{"num_hidden_layers": 14, "hidden_size": 128, "num_attention_heads": 4, "num_key_value_heads": 4, "head_dim": 32, "intermediate_size": 512, "vocab_size": 2048, "hidden_act": "tanh_gelu", "norm": "layernorm", "norm_place": "pre", "norm_eps": 1e-05, "positions": "learned", "qk_norm": false, "attn_scale": 0.177, "bias": "all", "tie_word_embeddings": true, "parallel_block": false, "init": "normal", "init_std_qkv": 0.0442, "init_std_o": 0.00833, "init_std_up": 0.0442, "init_std_down": 0.00833, "optimizer": "adamw", "learning_rate": 0.00178, "beta1": 0.9, "beta2": 0.95, "weight_decay": 0.029, "lr_head": 0.00681, "max_grad_norm": 0.5, "warmup_steps": 287, "schedule": "wsd", "decay_fraction": 0.611, "decay_shape": "linear", "final_lr_fraction": 0.0, "batch_tokens": 8192, "max_seq_len": 128, "doc_mask": true, "train_tokens": 120300000, "max_steps": 14686, "dataset": "wikipedia_en"}
Each number is 128 + 32 x the weight over its row's rms, rounded and kept within 0 to 255. Layers, rows and columns count from 0. The size above them is the row's rms in percent of the matrix's.

# layer 6 MLP up, 512x128, rms 0.163, rows 1-53, columns 0-63
size [108  99  88 101 103  96 102 102 102  99  92  95  88  99 103 103  92 101  88  92 103 110  99 114 110  98  98 109 102 101  92 100  99 104  90  99  94 107  85 102  99 103  99  79 112 112 108 109  94  98 103 102 101]
[[151 183 137 135  98  90  82  97 127 125  88 123 214 144 177 113 144 191 127 120 129  78 145 146 162 121  86 135 141 125 157 127  84 146 142  68 135 158 164 120 118 150 107 106 161 118 128 198 148 146 145 122 179  80  98 139 124 131  72 119 185 143  36 165]
 [102 111 111 118 141 183 159 121 115 132 158 135 112  68 123 136 122 159 103 164  94 110 145  37 120 181 131 132  49 203 109 140 164 139 109  76 120 160 139 174 121  97  97 181 151 181  85 134 119  97 133 124  98 118 158 159 134  99 161 159 152  64  82 115]
 [104 155 193 148 110 157 115 129 154  99  89 142 146 122 137 187 163  48  95  64 148  30 148 101 147  54 163 152 171 178  95 169 142 152 134 146 134 154 135 158  97 137 132 189 117 118 170 100 168 104  91 160 168 128 102 168 159 100 125 133 136 134 113 113]
 [168 146 137 118 114 199  78 139 136 114 185 109 126 114 114 202 186 112 110 184  83 100 104 114 131 131 127  98  69  81 107 120  74 111 164 174 159 112 132 116  95 166  99 164 189 145 137 121 115  36 158 120 128 103  86 151 142 154 176 111 171 149  95 122]
 [132 150 150 112 119 154 150  98 148 142 143 107 167 153 103 148 173  81 186 106 115 144 131  98 143  83 145 135 166 119  69 117 138 152 154  80 115 150 104  96 115 154 167 115 101 156 111 123 170 101 144  73 180  86 120 141 140 133 153 111  79 147 129 118]
 [102 175 173 151  97 145 133 189 110 150  96  99 250 117 122  95 121 101 165 135  99  98 128 124 144 193 114 187 103 134  97 192 128 135 174  61 146 106 150 138 103 144 112 109 138 115  79 113 145 125  85  99 133 132 108 160 126 179  93 160 135  73 137 157]
 [112  83 121 138 111 156  93 154 163 101 136 124 168  90 103 116 191 140 112 156  77 152 106 130 146 110 155 127 108 174 142 134 139 136 151 155 110 139 123 111 131 106 163 162  92 101  98 217 109 138 125  87 118 161 139 144 138 118 115 137 175 116 134 102]
 [117 159 130 152 104  95 111 103  80 132 122 117 178 180 212 162 122 150 125 188  71 133 151 130 145  99 144 131 147 131 136 162 117 136 137 183 138 146 149 119  62 143 117  96 136 141 170  92 148 121  85 101 115 119  63 182 146  98 131  92 110  94 117 122]
 [109 123  87 130 122 147  90 142  88 132 167 136 126 125  96 155 129 129 124 157  77 114 116 137  76 170 142 107 118 213 108 174  99 141 142 157  54 121 106 133 103  99 145 121 134 151 161 149 103 128 112 104 166 112 132  99 171 129 117  98 136 157 111 116]
 [155 122  96  97 144 212 144  92 110  72  91 141 129 130  98 174 133 168 208 118  92 107 137  64 107 132 117 161 133 161  91 119  65 116 127 190 121  95 151 119  91 120 114  91 132 155 137 192 117 104 133  96 142 112 100 147 208 102 141 143 137  70 127 109]
 [111  83 114 117 132 115 121 125 139 135 127 173 120 125  74 117 113 150 127 123  96  84 125 139 137 151 100  93 180 126  69 134  90 156  83  54  76 160 230 126 132 166 130  58 185 133 120 102 138 144 131 101 100 156 177  73 160 145 123 141 114 103 147 147]
 [131 157 129 106 122 123 143 148 141  83 128 120  94 124 132  83 211  63 182 140  99 138 131 140 145 138 125 122 174 146 131 128 132 128 176  77 135 103 190 119 151 156 154 117 143 144 120 146 142 174 122  68 125 107 160 152 105 129  86 142 154 107 129  83]
 [146 136 129 187  99 122 118 106 119  48 126 142 184 100 157 174 124 114  84 102  10 171 134 112 116  95 141 151 142 160 118 103 159 150 153 156 124  58 152 128 170 102 102 132  43 133 146  99 159 187 133 117 123 116 111 112 152 118 158 126 104 156 153 104]
 [115  80 139 143  86 102 119 142 176 137 144 194 169 135 141 159 114 166 128  67 133 130 118 114  92 139 161 209  95 140 170 124 122 142  87 112  79  79 218 164 149  82 135 179 119  70 123 126 152 170 148 103  99 101 162 116 168 124 174 130 182 157 149  11]
 [148 198  74 167 141  99 132 173 105 134 107  91 185  98 169 110 120 156 156 186 138 125 112 115 127  93 142  91  96 141  61 133 125 134 119 143  96 147 132 132 147 148  97 141 150 175  97 111 147 127 134  74  85 141 118 160 116 161 129 166 103 155  83 123]
 [128 126 139 122 111 139  84 126 119  43  97 109 124 157 151 119 162  91 122  94 128 131  96 131 128 103 115 110  86 176 151 139 149 109 143  92 126  79 191 134  75 119 121 172 141  93 176 166 158 244 160  84 152 126 167 136 130 177 108  88 125 132 134 153]
 [166 149 110 102 124  85 150 169 136  83 112 113 116  89  75 138 155 110 171 135 136 132  87 149  99 138 205 141 135 164 130 133 117 113 176  89  98 117 192 117 144 131 162  95  82 159 141 114 112 115 100  81 187 158 118 131 132 133 115 152 153  98 126  86]
 [ 72 170 148 165 112  81 179 144 109  67  76 147 174 168 132 109 151 113 212  99 147 168 153  98 136  86 132 122 152 130  55 144 176 126 133 165 155 136 121 155 135 166 116 107  81 153 180 102 142 100 115 131  99 179 122 123 152 118 158 137  56 167 148 119]
 [167 121  24 136  99 172  71 114 106 141 113 143 204 157 104  89 117 138 167 116  57  98  97 135 116 210  75 158 127 109 104 139 105 144 119 157 109 141 128 101 101 183 117  97 163 132 118 158  99 124  86  60 146 140 130 119 130 133  85  56 125 150 115 124]
 [140 102 170 142 107  84 140  91 123 165  75 131 153 113 115 133 108  90 162 139  64 101 144 153 119 112 186 101 115 112  67 175  46 151 140 146 124 130  95 107 116 172 129  81 103 146 117 130 163  92  91  92 115 146 169 112 194 105  79 124 120  91 182  96]
 [ 84 225 151 148  57 118 142 159 113 135 135  97 130 184 129 108 155  94 108  84 118  94 150 140  90  77 151 184  53 151 131 145 165 194 137 117  95 154 126 138 119 112 105 122 146 137  93 128 121 128 119 159  69 103  75 127 142 136 158 149 124  80 118 135]
 [135 119 120 144  91 152 121 114 156  89 116 136 202 140 132 105 139 192 194 116  97 150 125 117 142 137 110 214  75 163  53 138 153 104 145 107 143 143 125 104  81 143 116 123 107 160 144  85  91 132  83  87  97 163 136 124 123 173 120 129 104 169 137 122]
 [100 120 130 159 129 107  84 145  92 102 168 177 138 146 120 187  93 135 107 114 137  78  34 111 137 121 125 169  90 135 155 145 147 173 125  88 147 132 190 160  85  90 125 120 156 103 147 148 105 165 126  90 130  95 168  88 107 147 151  90 121 175 122 132]
 [154 109  80 139  95 151 134 143  90 139 148 137 124 134 153  99 124 127  92 127 153 191 109 114  36 147 166 123  45 102 117 178 111 153 126 135  63 175 118 119 122 132  95 133 134 120 201 129 118 143 149 164 152 101 171 141 158 228  87 183 145  71 116 133]
 [165 111  93 154 121 161  74  89 126 126 137 167 110 101 152 152  99  98 141 175 121 100 106 129 121 217 107  88  92 150 123 159  72 131  93 121 106 121 127 136 100 116 141  84 131 128 116 151 109 127  87  90 186 100 162 140 163 149  99 206 196 106  63 155]
 [159 152 136 108 109  36 116 126 121 152  90 200 115  68 156 112 179  98 114  64 126 130 112 157 146  90 120 140 180 122 113 114 119 161 114 100 114  95 135 124  86 179 147 118 161 102 113 144 161 198 117 105 143 132 123  95 158 128 205 130 139 158 152 103]
 [113  99 101 137  62 125 171  96  94 159 151 143 149 187 101 130 128 168 182 154 100 109 131 110  81 148 168 159  89 107 129 150 144 160 122 127  86 134 116 117  53 173 150 110 117 122 125 127 161 152  98 170 138 147 112 128 126 143  88 132 131  93 146 125]
 [124 143 190 147 122  67 110 112 153 153 126 190 113 142 184  86 142  91 114 137 101 136  76 106  91 145 114 166 122 119 126 127 128 131 140 145 100 129 108 112 121  83  82  98 190 142 141 125 158 130 118 155 147 119 111 130 120 107  46 142 161 143 126 105]
 [160 148 125  95 117 138 114 120 119 151 129 235 113 133 182 129 126  97 140 172 131 200 108 126  93 152 168 119  89 135 108 128  95 110 115 103 143 104 105 127 110  97  92 156 107 151 128 150 126 137 108 104 186 102 134 121 172 145 167 116 164 114 116  78]
 [152 200 121 131 140 119  86  91 134  71  72 168 146  51 165 136 157 167 151 107  89  98 145 129 131 125 128 120 134 141 124 134 135 112 173 135 149  78 133 139  75 179 130 170 103 118 144  93 192  76  90 149 188 147 135 132 153  96 140 179 119 145  84 113]
 [108 152 178 129  72 102 133 113 140 142  79 131 104 127 170 102 108  69 155 173 144 136 143 122 156  70 164 162 132 115 103 166 168 132 148 133 140 127 142 221 116 153  98 164  48 191 130 152 109 119 152 180  89 157 103 173 129 107 135 150 152 116 121  93]
 [126 133 125 142  97 145 168 133 133  78 150 149 177 167  89 119 162 102 112  92  50 116 137 126 134 150 108 114 150 108  59 151 141 161 146  78  11 180 164 104 118 195 149  88 113 109 145 126 140 158 173 134 139  79 192 117 120 141 108 118 142  68 171 134]
 [163 103  89 126 100 103 145 109 114 118 143 118 162  97 168 199 176 130 150  56 129 143 130 150 121  95 115 166 137 194 121 185 113 136 167 175  98  78 109 125 135 222  96 141 177 122 136 143 102 127  91  60 113 146 129  89 119 142 118 153 147 139 124 100]
 [164 139 137 119  60  87 117  67 152 107 136 153 114 145 121 114 160 149 143 117 154 170  93 127 153 139 129 111 154 143 143 107 134 121  92  81 104  37 153 170 154 179  70 153  86 159 155 124 179 217 134 140 116 148 135 126 170 127 135 127 167 121 123  86]
 [135 135 167 135 147 111 149 178 144 104 122 138 118  85 144  80 230 107 101 159  79 122 133  73 187 135 180 159 151 177 125 166 114 128 164  95  74  70 114 140  87  87 140 126 157 152 101 101 121  68  85 131 159  71 171 168  88 119  77 173 132  88  58  69]
 [ 66 135 149 196 133 167 127 115 162  81  97 118 121 104 139 134 151 112 114 147 122 108 127 122 168  88 146 135 153 138  97 173 158  92 168 104 157 165 110 203  92 111 111 189 111 136 125  99 136 116 118 110 151 119 192 148 116 115 176 163 114  71 126 154]
 [103 136 112 106  83  75 128 136 106  75  94 121  90 114 121 167 116  74 111 162 118  57 150  99 108 122 119 120 146  89 155 154  82 135 120 185 125 165 122 138  92  87 131  91 157 141 118 133 129 188 144 101 161 112 112 185 154 124 169  82 123 107 110 147]
 [192  53  93 152  91 135 174 116 186 153 138 119 148 118 160 196 138 155 172 113 127 140 144 132 177 113 179 141  60 197 176 149 113 110 151  67 149  91 131 154 165 123 117 127 158 127 134 178 105  84 103 101 154  63 120 135 126 142 148 186 155 116  72 150]
 [133 215 163 138 120 125  79 153 176 103 106 154 176 125  96 139 151 165  96 153 128  70 100 115 123 123 160 108 141 162 150 183  88 117  97 109 146 117 168 126  84 162 108 139 141 190 131 111 192  96  69 166 126 142 117 187 151 106 203 159 132  40 109 106]
 [145  70 102 169 169 135 141 102  62 120 136 162 137 114 158 152 126 160 164 124 132  92  94  51 130 155 122 112 118 141 134 111 106 154  74 136 108 103 115 171 119 163 114  89 110 125 166  91 177 145 118  97 135 148 166 124 121 222 152 160 220 148 109 158]
 [173  69 101 154  88 156 127 128  95 114 155 128 162 145  98 157 104  98 173 120 141 169 129 150 126 124 134 169 107 174 149 157  68 160 155 140 144 130 185 106 167 114 105 130 159  87 170 152 116 120  82 166 146  59 118  96 110  94 123 159 239 104  83 132]
 [129  98 155 153 138 157 143 106  92 124 156 109 156 138 159 141 142 142 150 162  79  72 165 120 109  75 127 156 117 209 175 182 123 100 165 111 141 132 139 152  98 107  88 159 130 128 104 147 125 140  95 100 173  92  96 158 119 127 163 124 161 105  65 148]
 [122 133 162 105 118  91 164 144 107 131  97 168  78 109 110 132 114 133 142 120 158 152 132 126 126 109 125  76 150 147 198  96 135 131 112 201 143 173 123 150 150 112 110 122  89 155 110 185 157 185 125  96 203 141  99 171 139  94 174 122 134 144 131 111]
 [ 74 155 193 153 120 134 135 183 152 174  95 138  94 114 159 107 218  85  66 110 156  97 123  72 129 122 154 110 131  77 127 174 111 126 143 144 152 144 112 226 120  98 155 158 157 121 133  95 129 100 133 108 121 104 144 197 114 158 153 217  85  92 132 142]
 [153 121 157 109 142  88  78 159  98  77 140 137 114 116  99 102  97 124 184  90 140  89 138 135  96  99 123 112 146 123 121 122 149 130 151 109 134 143 197 139 175 118 128  90 168 103 131 127 172 169  98  65 113 101 201 117 148 139 105 150 182 130 187  99]
 [147 193 165 133  96  89 134 168 126  64  97 138 165 149 198  87 132 164 117  97 104 101 115 123  79  75 179 176 177  76  91 146 101 200 129 142  59 118 146 137  97 156  92 162  84 139 121 110 172 161  98 153  93 145 127 171 138 101 176 122 166 137 153  63]
 [152 150 120 125 142 106 134 137  67  57 145 109 191 144 129 131 118 163 125 170 106  93 141  79 112 143 162  98 124 108 103 138  71 131 118 131  74 132  83 124  83  89  90  31 134 180 157  98 174 160  96 129 118 128  53  49 142 113 109 139 163 145 102 159]
 [107 156 102  99 126  99 103 127 166  98 149 159 121 152 159  78 163 155 130 181 129  91  92 146 116 173 109 132 152 142 127 148 124 135 124  70 119 152 162 125  91 102 135  91 131 146 156 131  82 177 127  83 129  98  60 157 142 176  83 154 126 152 134 132]
 [146 132 140 133  88 141 115 104 153 115 103 156 174 167 184 118 195 160 118  96 117 140 120 117  87 169 121 157 147  93 120 182  77 147  77 131  31  97 154 116 101  97 114  95 158 146 145 105 107 220 115  63 113 120 137 134 107 126 101  86 108 167 129 118]
 [163 121 122  88  87 104 128 108  94  55 138 179  96 103  91 177 178  81 142 130 137 118  97 106 157 121 100 124 107 200 159 112 146 122 136 123  70  95 150 104  71  98 105 115 120 161 124 157 113 159 112 169 165 172 150 139 129 123 115 107 126 143 134  86]
 [101 107 163 108 138 112 166 147 178 151  83 223 108 158 130 100 135  87  99 178 142  98 121 104 154 153 115  95 158  78  61 128 111 134 105  81 122 142 112 160 124 156 129  94 186 129 138 116 121 114 161 103 108  58 156 105 169 154 135 177 122  99 119 138]
 [151 152 165  94 128 125  94  95  67 136 167 142 169  93 147 107 111 163 143 117 132 133 125 130  92 108 164  81 139 140 156 147 120 116 127 195 140 102 133 209  96 116  95 106 116  97 130 154 128 154 156 159 167 130 131 122 122  91 157  91 105 167 107  95]
 [105 107 157 182  97 114  67  56  93 153 158 138 133 135 177 161 107 147 191 171 136 116  83 141 124 180 135 136 152 161 114 188  62  96 161 123 111 106 113 144 120 139 152  62 135 136 104 190 111 158 163 119 206 137 144 100 141 160 131  95 115 134  79 145]]
# layer 6 MLP down (transposed), 512x128, rms 0.155, rows 1-52, columns 0-63
size [104  96  87  96 104 104 102  88 101  97  90  89  87  93 101 103  84 101  94 102 102 114 102 115 111  97  93 102 103  98  95 104  94 108  90 107  94 117  98 105  97 101  98  87 106 111 110 108  85 100 109  97]
[[183  81  72 126 169 174 137 114 151 126 159  88  82 100 186 133  97 118 141 141 132 159 106 124 101 141 172 137 111 162 136 111 106 122 109 124 102 197  92 137 119 143 125 133 166 105  79 130  98 128 136 170 117 159 139 185  72 121 112 103 148 132 204 107]
 [193 141 170 110 121 161 162 156 167 110 115 155 138 121 127 120 132 151  99 127 130 120 103 175  91  66 107  90 117 159  56  84 135 107 136 138 157 142 103 126  87  67  97 194 126 135 157 161 147  81  78 104 165 120 133  74 166  92  76 102 168 101 123  71]
 [129 137 120 123 150  94 131 121 153 132 126 133 119 114  62  89 175 170 193 144  70 118 121 134 166 145 120 108 124  87 124 108 157 148 164 137 128 138 129  79 114 175 138 133 110 142  93 136  79 111 153 135 120 110 225  93 108 159  77 188 164  88 111  76]
 [150 143 124 133 146  91 157 148 149 108  98 145  96 169  98 116 139 133 145 125 171 129 199 134 122 183 138 135 133 146 154 146 143  91 154 103  52 145  96 169 167 124 163  99 119 139 129 165 103 198 144 157 123  81 105 102 174 166  92 124 119 150 119 121]
 [124  88 116  87 130 114 110 137  98 149 124 197 163 195  44  88  85 208 148 113 176 110 128 118 178 172 142 126 120 176  92 180 132  97 133 175 142  74 129 136 104 111  56 134 121 164 160 127 150 125  91 154 138 123 166 125 118 149 166 171  95 118  99 168]
 [ 87 146  82 176 177 109 122 132 132 133 109  88 125 108 138  98 105 147 153  96 101 155 115 157 162 134 144 166  76  78 153  84 133 163 181 149  87 138 107 163  93  61 123 123  96 121 141 153 136 165 147 155 171 237 136 123 110 163 149 121  91 128 157 186]
 [131 112 117 132 147 129 141 105 148 175 166 118 103 138 176 122 118  82 113  66 169 138 115 126 117 124  93 119 118  93 121 204 127 116 118  87 138  58 130 174 103 136 156 139 112 147 112 129 154 110 122 147 157 133 109  93 149  18  65 112 104 140 119  96]
 [179 140 120  49 158 174  96 130 196 141 191 145  85 141 120 131 120 148 108 113 121 171  98 140 110 108 144 138 169 147 190 125  84 120 112 104 130  94 187 135  87 122 148 124 100 112  84  78 102  70 112 128 113 135 153 126 122  88 164 156 144 145 119 188]
 [ 93 104 115 139  93 130  65 158 134 122 120  97 145 154 176 103 116 122 192 142 119 187 111 121 136 132 166  63 177 115 115 116 156  52 115 135 182 140 121 129 166  63 106 185 118 127 117  76 147 112 122 118 157 105  83 126 160 178 226  78 115 151 173 143]
 [121  94 143 132 109 109 180 116 143  90 174 104  66  90 137 141 120  96 130 151 164 172  80 117 113 128  74 143 141 140 171 122 100  74 129 131 153  89  71  55  98 129  85 119 128 137 134  95 171 103 126 199 102 190 155 139 153 227  89 196  89 134  80 140]
 [ 92 125  95 103 140 108 172 116 108 104 127 147  93  89 117  75  97 150 176  69 156 159  76 136  78 124 153 128 131 100 181 162 153 133 113 202 150 103 110  61 180  52 102 106  93 171  97 144 170 108 119 163 140 114 108 121 130 102 182 168 162 115 108 111]
 [ 47 111  95 124 130 133 160  86 151 114 128 110 115 129 135 119 107 123 117 151 166 138 180 173 163 162 100 134 170  16 160 131 114 179 127 127 120 117 181 139 108 195 153 154  93 113 152 145  84 173 123 161 102 123  86 138 112 161 106 133  84 138 132 177]
 [ 82 173 105 107 159 128  79 124 147 181 109 139 106 129  70 113 150 149 106 143  84 142 137 140 162 141  97  98  82 103 150 185 158 102  80 142 129 182 122 115 127 109 193 167 135 114  95 150 110  83 168 145 106  98 141 163 100 195 111  97 135 116 130 180]
 [180 136 134 109 106 115 158 131 109 203  94 152 154 111 174 162  84 117  72 113 158 165 163 128 125 147 121 141 120 143 108 113 101 171 107 147  74 143  13 141  62 147 101 132 124 195 156 126 109 148 108 107  95  81  97  99 103 130 134 104  67 130  91  76]
 [165 137  61 116 134 124 141 148 128 139 118 123 126  94 232 110 118 128 173 138 175 143 123 157  96 131 170  93 144 148 152 119 153 117 136 196 140 163 176 179 110  89 170 100 155 122  91 170 232  72 170  60 106 118  40 145  82 102 126 113 104  89 140 116]
 [165 115 142  52 163 145 115 150  96  68 160 102 139 110 112 172  99 145 111  84 166 130 141 146  82 158 102 131 135 118 124 157 175 166 151 178 114 117  90 147 137 184 125 122 133 107 114 138 115 169 135 181 123 125 246  92  99 100 103 134 105  91 119 180]
 [110 159 140 163 141 105 172 130 133 130  89 118 176 126 109  94 142  98 103 150 102  88 119  78 136 126 132 175 195 162  80 129 119 147  76 162 131 159 131 175 105 122 119 180 147  93 163 130 102 194 120 152 135 112 132 110 145  70 105 108 175  75 162 159]
 [158 123 126 180 159 136 149 149 108 102 130 113  86 126  93  70 108  94 120 147 143  67  80 174 113  75 209 131 133 135 180 109 102 150 112 161 154 106  74 140 129 177 150 172 153 165  95  93 119 181 102  86 196 101 134 125 104 174 165 152 133 106  98 160]
 [121 142 174 150  96 141  98 136 153 182 162 131 117  91  46 188 102  95  80 125 199  87 130  94  98  93 137 113 136 117 170 201 119 135 113 131 108 110  71 104 119 114 105 167 120 152  87 138 190 100  98 182 101 120 154 112 169 149 105 136 158 116 151 151]
 [182 162 143 119  99 127 104 126  85 141 112 125 144  95 150 130 108 140 165  91 169 160 156 142 114 163 122 196 130 123 188 164 152 144 121 104 125 124 101 150  98  86  81 152 126 140 116 118  61 124 227 161 182 110 136  69 115 126 182  62 144 128  96 152]
 [104 196 129 124 180 100 129 112 128 170 166 153 103 117  90 162 115 145  76 154 144 136  65 148 114 157 141  90 138  63 125 233 171 117 126 114 140 121 129 118 111  42 159 142  98 118 133 188 130 147  87 156 141 137 148 139 170 110 165 150 124 169  79 128]
 [ 60 148  94 100 189  82 160 158  92  91 158 120 122 162 159 139 121 170 157  63 130 158 144 206  97 167 120 134 157 111 155  88 129 140 140 180 172  86  97 145 106  68 147 121 140 162  77 108 172  99 135  93 121 112  85 104  77 132 110 121 120 157 119 177]
 [158 141 123 133 110 117 121 120 127 147 140  93 115 107 156 158  92 122 147 149 170 132 153 153 122 142 113  35  95 144 174 161  88 162 172 132 129 174 147 107 104 122 109 154 143 119 170 140 132 158 143 145  98  55 136 112 126 157 133  79 174  31  94 126]
 [138 117 130 131 181 149 130 186 149 121  78 196 133 186  85 127 137 127 167 114 130 123 103  94 102  85  76 116 134  77 138 143 146  81 121 158 136 165 115 120 107 126 123 107  96 147 136 115 161 120 140 134 133 147 117 139  89 133 127 141 122 122 132  69]
 [130 100 163 128 115 155 157 199 181 123 164 222 102 170  89  82 143 140 140 118  62 145 106 119 124 145 170 152 133 133  85 184 123  71 121 185 132 130  95 105 123  90 123  89 149 125  81  91 117 138 112 154 143 113 133  90 209 180 102 140 133  66 111 109]
 [136  91 150 164 141 190  75 131 164 117  79 118 102 109 142 107 150 111 174  84 103 118  99 170 116  94 159 105 154 143  85  90 160 148 119  60 138 151 111 111  64 173 211 157 105  61 156  88  75 103 123 142 138 155 147 122 180 112 175  87 150  98 152 115]
 [132  82 155 165 112  92 154 161 116  98 151  94 121 103 151 133 109 142 148  99  91 124 107  92 117 187  86 155 132 165 123 135  31 100 125 106  61 117  69 134 134 108 148 135 160 101 122 107  86 179 127 194 116  85 139 157 146 153 162 121  91 115  78 131]
 [129  80 118 152 133  93 178 139 201 121 175 141  48 125 120 148 127 161 136 143  87 198 125 140  90 133  75  98 166 103 159 140 165 152 120 132 126 132 112  80 152 128  99 149 101  86 196 168 134 102 148 199  93  92 134 160  96 116  80 147 148 107 123  98]
 [130 106  75 184 168  79 191 176 142 124 115 127 185 137 103 158 145 192 138 105 115 105 152 104 104 121  98 142 171 124 123  94 110  71 143  34 105 164 144  99 148 105 140 138  91 107 124 138  97 177 125 125  70 154 110 129 146 167 124  66 134 108 142 124]
 [ 81 144 157 107 112 108 120 148 128 149 136  83 166 126 128 178 113 100  96 167  98  96 139 168  41 100 143 105 112 134  88  82  84 144 124 135 163 193 138 140 148 105 170 193 112 108  89 173 149 141 121 140  99 104 129 156 131  99 129 106 138 153 146 129]
 [156  78 130 153 107 158 115 127 138 106 141 204 172 180 140 137  74 114 148 104  99 142 148 143 109 144 121 122 177 137 163 156  73 103  98 225 116 136 109 117  80 104 129 147 131  93 125 125 142 113 113  49 135 100 136 109  77 127 148 116 113 115 167 144]
 [ 98 123 107  62 141 144 105 149 140 116 127 177  59 135 177 125  58 163 158  77 185 174  87 112 185 160 172  83  85 113 125 161 136 142 151 127 172 106  96  77 107  75 102 103  99 143 113 106 180 123 133 116 132 132 121  61 128 209  97 102 105  95 128 127]
 [119 131 129  98 124 148  92 164 169 157 167 139 165 142  95 118  95 174 120 111 161 141 152  41  93 132 111 128 127 166 177 161 103 106 125 148 108 121 130 129 127  81 107  68 142 113 104 181 139 155 118  93 104 132 142  71 120 207 132 159 103 140 107 167]
 [168 101 129 169 149 100 146 162  59 147 144 105 116 131 162 131 112 117 116 198 170 129 107 184 141 134 130 112 108 102 134 190 147 140 133 158 128 148 187 137  82 113 202 127  98  99  97  74 116  88  99 144  48  75 154 150 130 197 145 166  93  77 125 107]
 [ 68  91 153 115 111 161 124  71 137 130 153 190 157 130 174 139 114 144 136 134 132 116  96 183 145 122 199  61 142  82 128  97 152 136 112  88 214  77  78 167 120 128 153 201 132  86 140 154 149 161 169 102 112 110 133  80 127 183 130 152  84 118 121 166]
 [162 103 116 160 124 178 137 131 100 161 149 183 176 119 127 166 120 184 116 143 103 122  70 131  84 131 146 112  89 143 110 103 167 110 139 140  92 107 104 109 102  80 152  88 119 142  93 127  64  96 102  63 170 141 140 102 140 185 136 106 119 192 144  95]
 [164 137 153 126 123 155  68 177 110 152 100  97 123 205  81 137 145  81 126  85 138 184 134  42  89  94 111 164 110 122 118 124 133  68  72 114 115 128 103 151 133 115 160  46 153 134 101 160 129 111 127 107  86 192 145 122 147 135 118 130  90 115 123 130]
 [ 97 172 116 165 100 182  85 169  74 159 143 125  89 128 132 130  94 154  25 143 137  71 160 174 115  88  80 143 132 176 142 121 131 110 112 155  44 130 105  89  99 142  88 193 118 122 165  96 139 124 131  90 110 193  95  90 120 165 126 157 123 123 170  99]
 [142 131 126 141 168  81  61 143 170 116 112 121 151 145 162 158 164 165 116 132 114 120 160 133 101 148 135 134 140 130 153 133 134 152 118 115 130 116 168 116 133 112 158 114 164 145 131 107  88 151 140 117 109 148  82 177 116  47 156 131 142 164 132  90]
 [151 149 106 147 168  87 133 164 132  89  35 175  99 116  88  86 129 127 178 181 158 164 165 136 136 118 120  65 124 100 185 145 155  84 130 134 106 121 130 169  91 132  86 145 163 163 130 120 162 181  63 144 135 129 146  94 110  81  86 136 130 127 154 177]
 [120 175  75 101 117  94 122 127 183 160 131 156 118 155 130 159 153 127  59 133 135 103 153 139 124 127  60 142 150 120 109 117 174 137 110 112 140 141  65 127 164 141  67 131 108 137  70  74 103  74 175  77  36 168 110 118 134 127 151 130  52 146 141  78]
 [145 148 108 184 154 170 124 150 121 113 113 112 187 113 128 106  56 152 155  82 122 137 125 170 118 198 124  78 159 125 155  29  98 130  86 127  99 111 118 185 141 147 133 101 161 116 138  77  10 128  85 146 121  86 117 168 120 124 119  71 124 141 142 151]
 [117 172 113 167 163 104 105  76 139 141 130  85 137  75 127 108 117  91 181 107 115 133 113 151 107 172 167 150 136 110 105 128  80 164  99 126 110 191 165 150 122 104  99 160 139 164  80 116  84  62  35 141 150 148  79 185 182 108 114 160  94  87  98 145]
 [140 125  77 124  86 104 146  89 123 146 148 136 203 124 124  81 111 151 132 109  85 112 221 122 153 131 133 179 132 173 121 141 114 130 139 167 162 105 173 139 121 101 176 119  60 132  98 107 149 110 101 170 119 189 133 125  88  84  78 101 108  84 153  75]
 [ 81 113  93 142 118 189 134 114  41 164 165 110 115 133 112 136 160  79 133 110 174 128  81 115 102 104 147 135  87 146 112 144 166 116 105 133  98 158 114 166 109 119 144 138  75 124 104 131 153 152 129 131 116  77 109 130 122 143 145 131  60  55  98 135]
 [139 121 150 185 146 122 115 108 162 144  87 140 147 146 164 180 201 128 127 180 132 124 125 123 111 161 128 128 115 174 153 104 120 105 116  95 147  75 120 139  91 153 150 138 120 189 104 112 145 104  79 117 144  87 117 124 109 136 116 213 204 123  91 119]
 [132 154 120  91  70 105 111 114 134 235 135 162 127 147 160 110 110 141 144 132 132 128  47 155 111 172 121 157  96 105 170  97  79 154  93 106 165  98 119 153 110 102 142 133 136  91 143 118 105  88 122 210 184 128 152 100 201 125  80  94 130 142  80 149]
 [113 159 140 140 135 148 101 110 162 111  98 128 111 149 116  82 118 145 128 108 105 119  89  99 109 183  84 103 160 141 138 124 138 150 146 147  78 125 133  90 220 127 161  83 138 138 167  91 126  79 122 155 132 149 145 198 120 118  75 138 123 123 141 108]
 [111 121 173 114 207 134 157 189 120 171 124 168 183 156 120  73 166 155 139 110 131 107 134 132 132 148 105  88 132 145 129  70 128 108 122 119 153  47  86 126  73 102 187 124 144 123 158 129 174 103 128 133 121 115 192  88 129 102  81 119 117 179  96  66]
 [131 143 133 135 157 135 104 164 145 179 167 111 154 108  86  62 140 179 192 112  87 130 122 138  45  85 108  93 103 111  87 121 121 177 110 117 110 150 118 181 162 135 131  52 156 127 101 166  85 142 111 127 154 170 110 119 129 117 101 145 145 163  94 106]
 [142 126 109 105  84 136 125 117 149 132 107 152  85 120 185  68 137 127 124 115 157 144  89 100 150  73 136 144 141 147 145 131 111 136  50 130 132 113 148  85 149 142 147 134 168 152 104  93 182 108  55  99 123 178 139 120 193 114 124 121 138 174  72 122]
 [126 198 113  54 151  64 146 106 104 114 134 106 162 107 188 111 145  52 140 106 132 163 170 152  72 163 103 147 118 116  93 153 155 209  61 173 138 159  84 114 159  60 141 132 168 119 112 121 118 179 151 154 182 152 119 114 167 121 170 140  98 133  77 106]]